Weights of a small transformer language model.
Size: width 128, 4 heads of 32, 4.74M parameters.
Architecture: RMSNorm before and after each block, rotary positions, no biases in attention or MLP, tied embeddings, normalized queries and keys, capped logits.
Training: a variant of SOAP for these matrices, 131M tokens, 1993 steps.
Each number is 500 + 25 x the weight over its row's rms, rounded and kept within 0 to 999. Layers, rows and columns count from 0. Numbers have three digits each. The size before them is the row's rms in percent of the matrix's.

# layer 12 MLP down (transposed), 640x128, rms 0.18, rows 435-468, columns 0-63
104:515544484474481526463538540485476529455537489537530513491507521516515509480456461520426526508508490493539526578511536509550513520481479461466515518513530450468512494507468506477494535492505481
104:512503488506471435498508514478514498494513524510547536507476540506485458503472517502485528480438519518531485528528464503528513518491510539559516518529505462497544526509527519531493505506488513
092:511524516522469511484502497525485463479480480511500535509526515542479545497474488501499465513473517488500495479533512504499471538459507472451472500516506497481478514517524493510535556539478469
101:546500491534530506507526532508516524516510475515473502519477488529473505503514549554526516501487478502501534504500514499476452511543512475509531493529503508501498456481539487480498507506486467
104:490469493470517456517457503511470512482499499481483510497519517464483517490490489463517484511509474498473545487482472527518463535480563527483492495520527465507465512506485461494484537458546499
101:518494502500494505478505525480454508504429459504482489514546503490460477504487459509515513493544480492511463490447485537552510549504486498498482511492541505516532477481443519508495546460539512
095:488498513450541542513526489501512478506532489474484524442535519491484470518531454448510506521470486457518523525501513483486491507489493470510499504543491492482507485501541508476481528489501488
108:515538533447526475509487507489506475461488543466481493542515512470509515460495486470491487404514530548454528510511515534521464489504519498524500531533492463499500476528513488502504491524516440
094:463497476494521497508483500512411494477521488511531501508532499543499477514477493480486500505504493511506507470541518490480504458529476508500482493504462476507468500464477520475491443489512500
102:464511499511495477450501486530472491494480489520471483493499510514511513501540507495489533442470512539498461495519468478494468531497517542503487477525471476470508472431452501466525440490486521
098:487479513493443500512509528529514529504529513464523484488529478481509515487513481503514523524524432523528520522535480501484538508511493507503513532425522521497524491494475508519487460491469536
106:571512495496487491487484494485519480491488444504488503468496546461501503538469469479518461500461490518489500548485497502508512524519453486470500444474470471519492539504514503502501543522468504
108:511549507543471549445505487466546546495531531467478499503561532491515538472486480553524526492516500481512507510505482509517495520486466450510505481545516467510516514483517510497515488492463501
090:472498507513478446508489490488510504468512518507487521490508497512480511490545500496490483549482523438524470522458502499526503504538463487493482541460476504473511541539427499474537519505523481
092:474454519486426515465517488460511523477503480512509529507489498490517495506493509443506472491518487475511470508475483465522542437526516528499515471532524445538486471481506549487526524484475477
100:494473510520496519515539466507506479498501458486491466564520474549529516499491508454493474504495519515503513539516516527470485508522468507509521557529539480448512554446504480469516472512472531
092:502509496511523478526512435504517506474550508475497523495495450495489490511539533502512507513488484476525490495527513509523516458475554501522505520497514490510540511513535514480499527453465512
099:515508488493488493463509521486502480496518445513529506489538524526515498495460495506498489510529538509511466454439519499516512481471545509461532522502497529496511554521455466516481529528476489
092:535462512504488513482508494477511498539509459526459523502482484471506489522479504553478513474475520467524477495501479527518477526533492508516513527456534520485517494483502441491501503492491522
099:441499487494515512508468503490507492515454507486489505477505489492512489529488535524479472482482470566531533485461509515519460499481530513484452505464561492512543527498493484478524575493488495
099:498509512504506469500522536520529450487565516574472543487554514505495497493502489464511473553495494510520496544537472491513500473467495482490531517524490547470509446487527480479501488503473483
099:515534500527518552488486487476529484507497544503461467505546512512533513487486520560500526505510525492459500507530477472492508513502492523494530554495465506481511500431535511496533523448487498
103:501511515515463523514530507532498498474482534519508467479507491495500499506492455484483511494471490533506528510467419491502564514511546491481522479505472515483521492546520510472492477494521496
084:448520526529499489508520525475520472491495545538505480490433505502509466490480470506519472465536474500559497486490510510524470496501469492516502494511494545524511514490494463477454482529538508
099:471520532488501496515490549517548522506516501561483517457487496473521497511484547474501524503474543458485462477495500455479511500511515515533466515443512470520475511547522489499473460501522504
102:504472505529507504487531490508503517530500485475442511475505473522466486505521479531464478544494531454524532511510493511511489511482506501492500538524484561526499470527507508531492505504496490
108:500499483538499497478503473513486535465518504489517503501519454489507468479537497535474452450486536456469493478513554503447508521506488483528497511489505477531509546478511459489476472499482531
098:490513504493450493528482488545485508499488495522545483518486472487492469550546499467514491478506504494480475464506514510473474500456516483504500495522482527495557505503534519513491491476451490
098:493527489492518481494498505489469512513512510489531525511480432534533492487503503462518512497520490533508538495524503556480501496469514506443571522513507481548485483550516526510483520516514499
107:487525523556481527533480441554518502505519520527521510525520513517497467479497495456488479549496506498491477474495476509487496499536482519485483468518466488528485515467512452519501512489478496
101:483464510465527510524548518520486492514494511482544492530493510494501522520507490520486490479513446520502545506484515545515474465464491546531473506520474498501539474475514547519521523505541534
102:496553468505485499511553548485504493533530495504528484527467495461553494537512524514467503514493507468502524496490509500498487485509474558484552494495497477481525531548489478525496525496496511
100:487495472503513492524486502491513494505487547494523496552494537472501533497501530500536493506490535519462494503436544523490494520496477514475438497456471514454535489480537520486444532513489446
093:493469509467460519534506535476473497518513519484524500517499473472491517502447514504482465500511503463517525548498481510497531492496514510486503513481508514475462524484519449538536487526525532
# layer 12 MLP gate, 640x128, rms 0.218, rows 436-468, columns 0-63
100:501515497496481494479499471493502520473504523493465494487503482491491441490475531517500470492506474492492538487500503516529484473530492490449480529478544492473458488478493459493528537483527504
106:496487546499468474481504544474484488479510534515502494490456503522470531526515538486449476502497508496520488498508504504496503508492532495492525490464438500538450520482495506482440478475479449
105:463523504502493513522539486534509488487487536471544497513516518499513453546525527503488487487534511505503515501522497487516513472446469521476501506504515458473454488479506512537527467459515463
103:493487504466498499520540527477506531512494504485507461442517503559527529491497511519515492479482496501466455491458553498503484500509495478477537506525473458518526501498502497500508566504515497
100:455498491480500502494489538470511532494541440542503518510517465493493525530509464504479483500474524498493453519487489544515515518528571501487502471500485505483500475520530488469476505474492517
096:519490497484483520437526530502505480496518572485496490499527521510499504472506500501483489484498470482539490524496512469493507456498506474516510507460477465496460502509506501561490491549484452
107:474523523464515485491524513531473492483472444482519527487503460480493496527489495494481468476535502518531532529540458520493515473561492472507511482501521459549471508495554522543486484480513516
111:485505502500502524485504527523564515492433493502466469479519488520493532480488513532515472519504496528531495504515502465502477526524492463516526489505529466542481538547495542498504496489471503
096:466540493492488463478522505523479535477480481493532514488540471490495522479516564507525474511538475490521485526497449508521448545492477458488453487493483508455514487500493500500516521525536498
096:468436484522527472509450492506462484487492534481536516470510530521468533512481518505479498490477530473475510535497453455545518481509515482507494512518449544496459475505473556504514502538504501
113:471509493468524516442478525443523513492488484489487484542494536484493525548493498555514466480516550480524514494550490498544494510496527509479517475480504506486536495456519551516463490476510477
106:466504531473543488502518470481560466514467493493471454463525529492519497512512498534473500503469533449485485523465544458521485513485478503503495468485470478532488511440516481459523502483510492
091:502496480492551549483474514495505466501543495504533480482526503501521475476486490549512520480468511489478553460495504533534533493486531470479491506518486472510550499488475520502502474510537484
100:469509501479502536484499507455490524451549502523540497540515445489491476542500535500506472486488501498475440521507495483505505481517501552520517529496465482486498528495531497510499471498536536
107:536498527522506482505487519517523479513462436539505503506486482490510470477567501483488518523510447500555484466472484490523493464515512456465553496455493516520483500493506515474524509526531543
106:503510538519546507476502476477490497534512514501487512508493532518490504481567496474501531481535473485529450492473508500526495513473521474534517546453509500511459535493504522471438509500505504
101:514533510507502501478456533497533520492476479487490497543484487509502497525553475479498470502478429530485490507521509499479517524540545478496503525506545513506460567498494498494478453534515494
095:525484466517502499479460492479473526471531466530498479461492516504533484450483504538481481499486500490495520470506496529505539496496483499502505502472474492489484506474490498478519578548462478
099:465482503519454490503529511520489477449493503495507531506524456484504451456518515488485503504485520482510463501519483523500517518473522495472493516517526500500488502510508510483474503535475560
099:505491476515513523495479528512495485514553523517497511486556500540512494516507502469482509493530506504532493495506499494487489498560506471503527481551520507466429466520494534468543473437510493
103:474539488503509490504464505461495503501493533502513550480464465488498531528529440520484507487505517494531478513521459487540510493526515471509521543504504489502538481462518451491542495443476510
100:537487457505573487489505507482517514512457515511519515500481532512501467496503554542523497449508502514480551488520502480523496519486478513515509500479514433498526538511514472494544493475508480
094:529514480466503466467475495489480505551496523503507496501472516507454516468505492465476493498452459509496520484480487536519500518490469466502531506513506497546548516498477469495464459523494482
100:482511524507534530477524514524504481517474467515488494492516512473498516480514497508487466510501492475523505490488477506498566503491436492534500490527542536541513522492502534447474469473534493
099:502499525548526449500506472446531505490467488452523473499492480484509508467496495510516482512460494505502506502461544503477475515485513497503515494543520487473537512517500514542513441531514521
101:490535480506475493478487484506493468539524561535519524514511524538505465497500508520533517468521533490500505501540520501520499467534560442480507494471486493500488524560512526515524513482503502
096:472512499483508468514486471488495479510530495487514453533499522529512510503566470491513498532505498495502485475507528500506462514496490465467491514449488521499506493521525464563501490479517483
098:515526478524472477448470518496487506479455491505505470510524493502517505494518494519500492498491477483469528501527518466522506522536501522491535517476504518487486503505498472451504517453523520
095:450544551521490520531460505509493510480482482484536478461464483516485497552477498539499512494499500501480483493448450499454495489494462535502499522543482535539526477505475492515497483480485446
101:477555487482517476451490455515481463537519499484508495496479538535496517495517491488509520463476475517525498517532537496537434512494533498452495497538465491513451481507489536505497469486574491
103:502511481522470456497502473498482531492492530503502518460528534490500505452463499492521521489508461539496515561509542478512559499536512505514519481494503513478488510553513505495493487515550524
094:510497459511515476488521513530502511471523499513496497481504512463476475531558486502511498461522498461564557452510496500488544493457459506492497463501492511498529527504470506545488547493498496
101:489518448529508499490477491489511516481510528491506502458501523497494471505522467489510525501492482487518444474547467500590477513515467448495484476495525482496513495498493479517473575513505511
# layer 12 MLP up, 640x128, rms 0.222, rows 436-468, columns 0-63
103:488493494472475511509537506517472506481461506505487483516471507533484483502575545461526513463510489420474488469485506505502494509503494495442504499448531517473526511517516440508520497486494516
111:528504508494459488487470529513498473493530525521502489494484525497505488483499546506493510497529484495536501497494483459497498541487508496518541484514511492527471517496447517505444493497520519
102:510531518472521519514485510484479499500518489461473509485491488533551520495477466480488464493514488504478494527496523507537496550535496510504462500497515503532497475537490464465479534552484535
098:458488493502490504481492501520519493504494520524526465514478458498482492508512494487538494526519531560554498503507464524480505485554457511563515473459487510525496507498490492477481509510512491
104:533477432488513488469495495532496541458493503486495518510514487474542511468516533518473500473491492470494491535468542506470520493461498511514502494498481476510506539480495460501526516529505532
093:496527515535462469507503488527518503520473539520561528550498530512510520481498497546458468510507486484487458490472494528524484504473505514529490480463495535478521497498507494468502474508519520
103:525482462528460479530522539460529482513488468536504467520507506524546521490486463530520485520522488529505424531498506510541505503450510517454522496531520523534544484502490520445527503492468501
102:556530551504494505477501518458519486501520462513536453512501538522518470527516495495490465509532519494487510468479530475489492449483523495494518518519505531516477473433498472509505488495500507
095:552500480489506525496535507480479507487517514489466503541507504511481499486510470525472532530532483499496495503474535490506491445515509472466444586472502468503487526506528478518495515511450471
096:524524495546533544523522518487539489515516464503523480544465517486546484468525470515439498489515515515528493558479500465481498483544484484474523482446517480514539456515499511519453513472486478
100:475461470531487538516513567491469543467509507494484505525551482534571536513530460491496521518516502501531506512474530463490529521447539468507493523511521537510498500477492496486474474514487527
110:499485473531522492499492488442528492500454456464498500504525471429485494531498530489490467521457495504501496490515524471513503468511466494506528553505496495494483474424506518506483502468507522
090:527519486530535532464448452546522502493521483514498520518505501511507515458507514537499529479501474515493494492496497502494515534478503548495528470543526521503468482491545507488478504495483473
103:440480514528552476518472497504492505501487500487488508507445515550532503476488506506470514530529470537462507515521495531518515497492490498470479478479455525482573507551509518533513513552518532
103:477522527481546501494473521518558536474503494508471505492452515487508512507481492500539510512510460504511526507476477474498479488488476483516525498482489475551476490447537501524500501493549509
103:546523491493469553482492549499522518500457509495497481520467542491501527527502527466423453529535508510488493483510471509472553516489468464436478525503490527468507505487480476563530484499535510
098:496506505546468482496499440583494451516498532495481547525530492456474510465528499504507505480481517472492509513502515459446508493488458511516490493485481451447496480531534502529471481499466479
094:526513476584503482467521461551466518505505526493456490514522497504539519482495489501465448522494516520538524488496525504508455474495508461460497489518496502477482513466481497461500499511483506
103:490522486520523518513520511549499473469496486523469498477516493456491511505516507482539478487456483414465510528525515493496535438524498523527501462500484508496492501478514500509456502503484495
101:512512500517465535496521496509526495479516476505497505490460528528509513540505523503489475534472489508545501535477436536521507495534483492468500495492503493565430512494477503534516583487494515
113:481486514507512514502496468493491561525528489521503545469512508492490488511503463501537497500501487465470490525498456545542509500475529511541491484517504456513516470497497541518530543542464524
098:489490434479547464481486495489482497504496419472490494495490481487507468520486502529492506478486533439471480492525535489494514497493457492511498523463490489514483553514533523473522509479492494
096:530543480503516527499474517507517506510501503434536567510506546522511495495475493481487498548477499529480457476497519480507533488488527478512478460479481459484501489509508537494512532521518527
095:500479519492518509539535474490488481495515470509540559531531502515478464496542489500491451442520505473505518512504545512524512486507502549507496496533495472492503450546560554478526478489540490
097:514505480506481409470524464485479531463491519486451498518552521506534518505532502474459465503539476505509530511475498535535482494489521543512448530524499494521513499507466492480481504502480481
104:499518530532490579502504484545490465503475504491505520477505515533510486520483528506500506474456501506499497500483475572516486500479470522498486533524534468478492466512499532512529525487556484
099:520536449516510520502536500453497468487497500518500494525489492527474482509485513524511481516523527464531495493479496520473504486492475543495488469517509510488491525509525471501496471466521494
099:508535487537468481482479496511518575485528463526497482538523495478518508499528477501468525507494494503466471498457553491544515511539533509531459519527495517547489537505508497477510496488505523
102:495495473439534473505533489526555488498542510499429515495507516508467451504510446473518502491504510556507530498523522546493488498525523496498516477444536505516499444527531470461494496482543496
108:472471493481542509483494488516490542501459485487506486450535519532506454517454487510531518460528565500512468461503500494489492466498505489456484553505532472494501547520453497505473495507512483
104:513485537466501520488451497517522466463501501516524492448423511520470498470496528509523482513516518478490470547515484457484538491490481476487498503518524531488470500465535537552521467457493487
107:537514506470510548506491521505487524515444485499488500504517541499511553506488458505516448488463548489462466473459536571483540498511481510497493491507505523484536491530498498462457420516497507
088:483556478488513526489452485478472513522488480477496516482469436520527513490546461524474515519474511499557496467491511510519553488506480484478506520491499492533556521475517489474475473482459550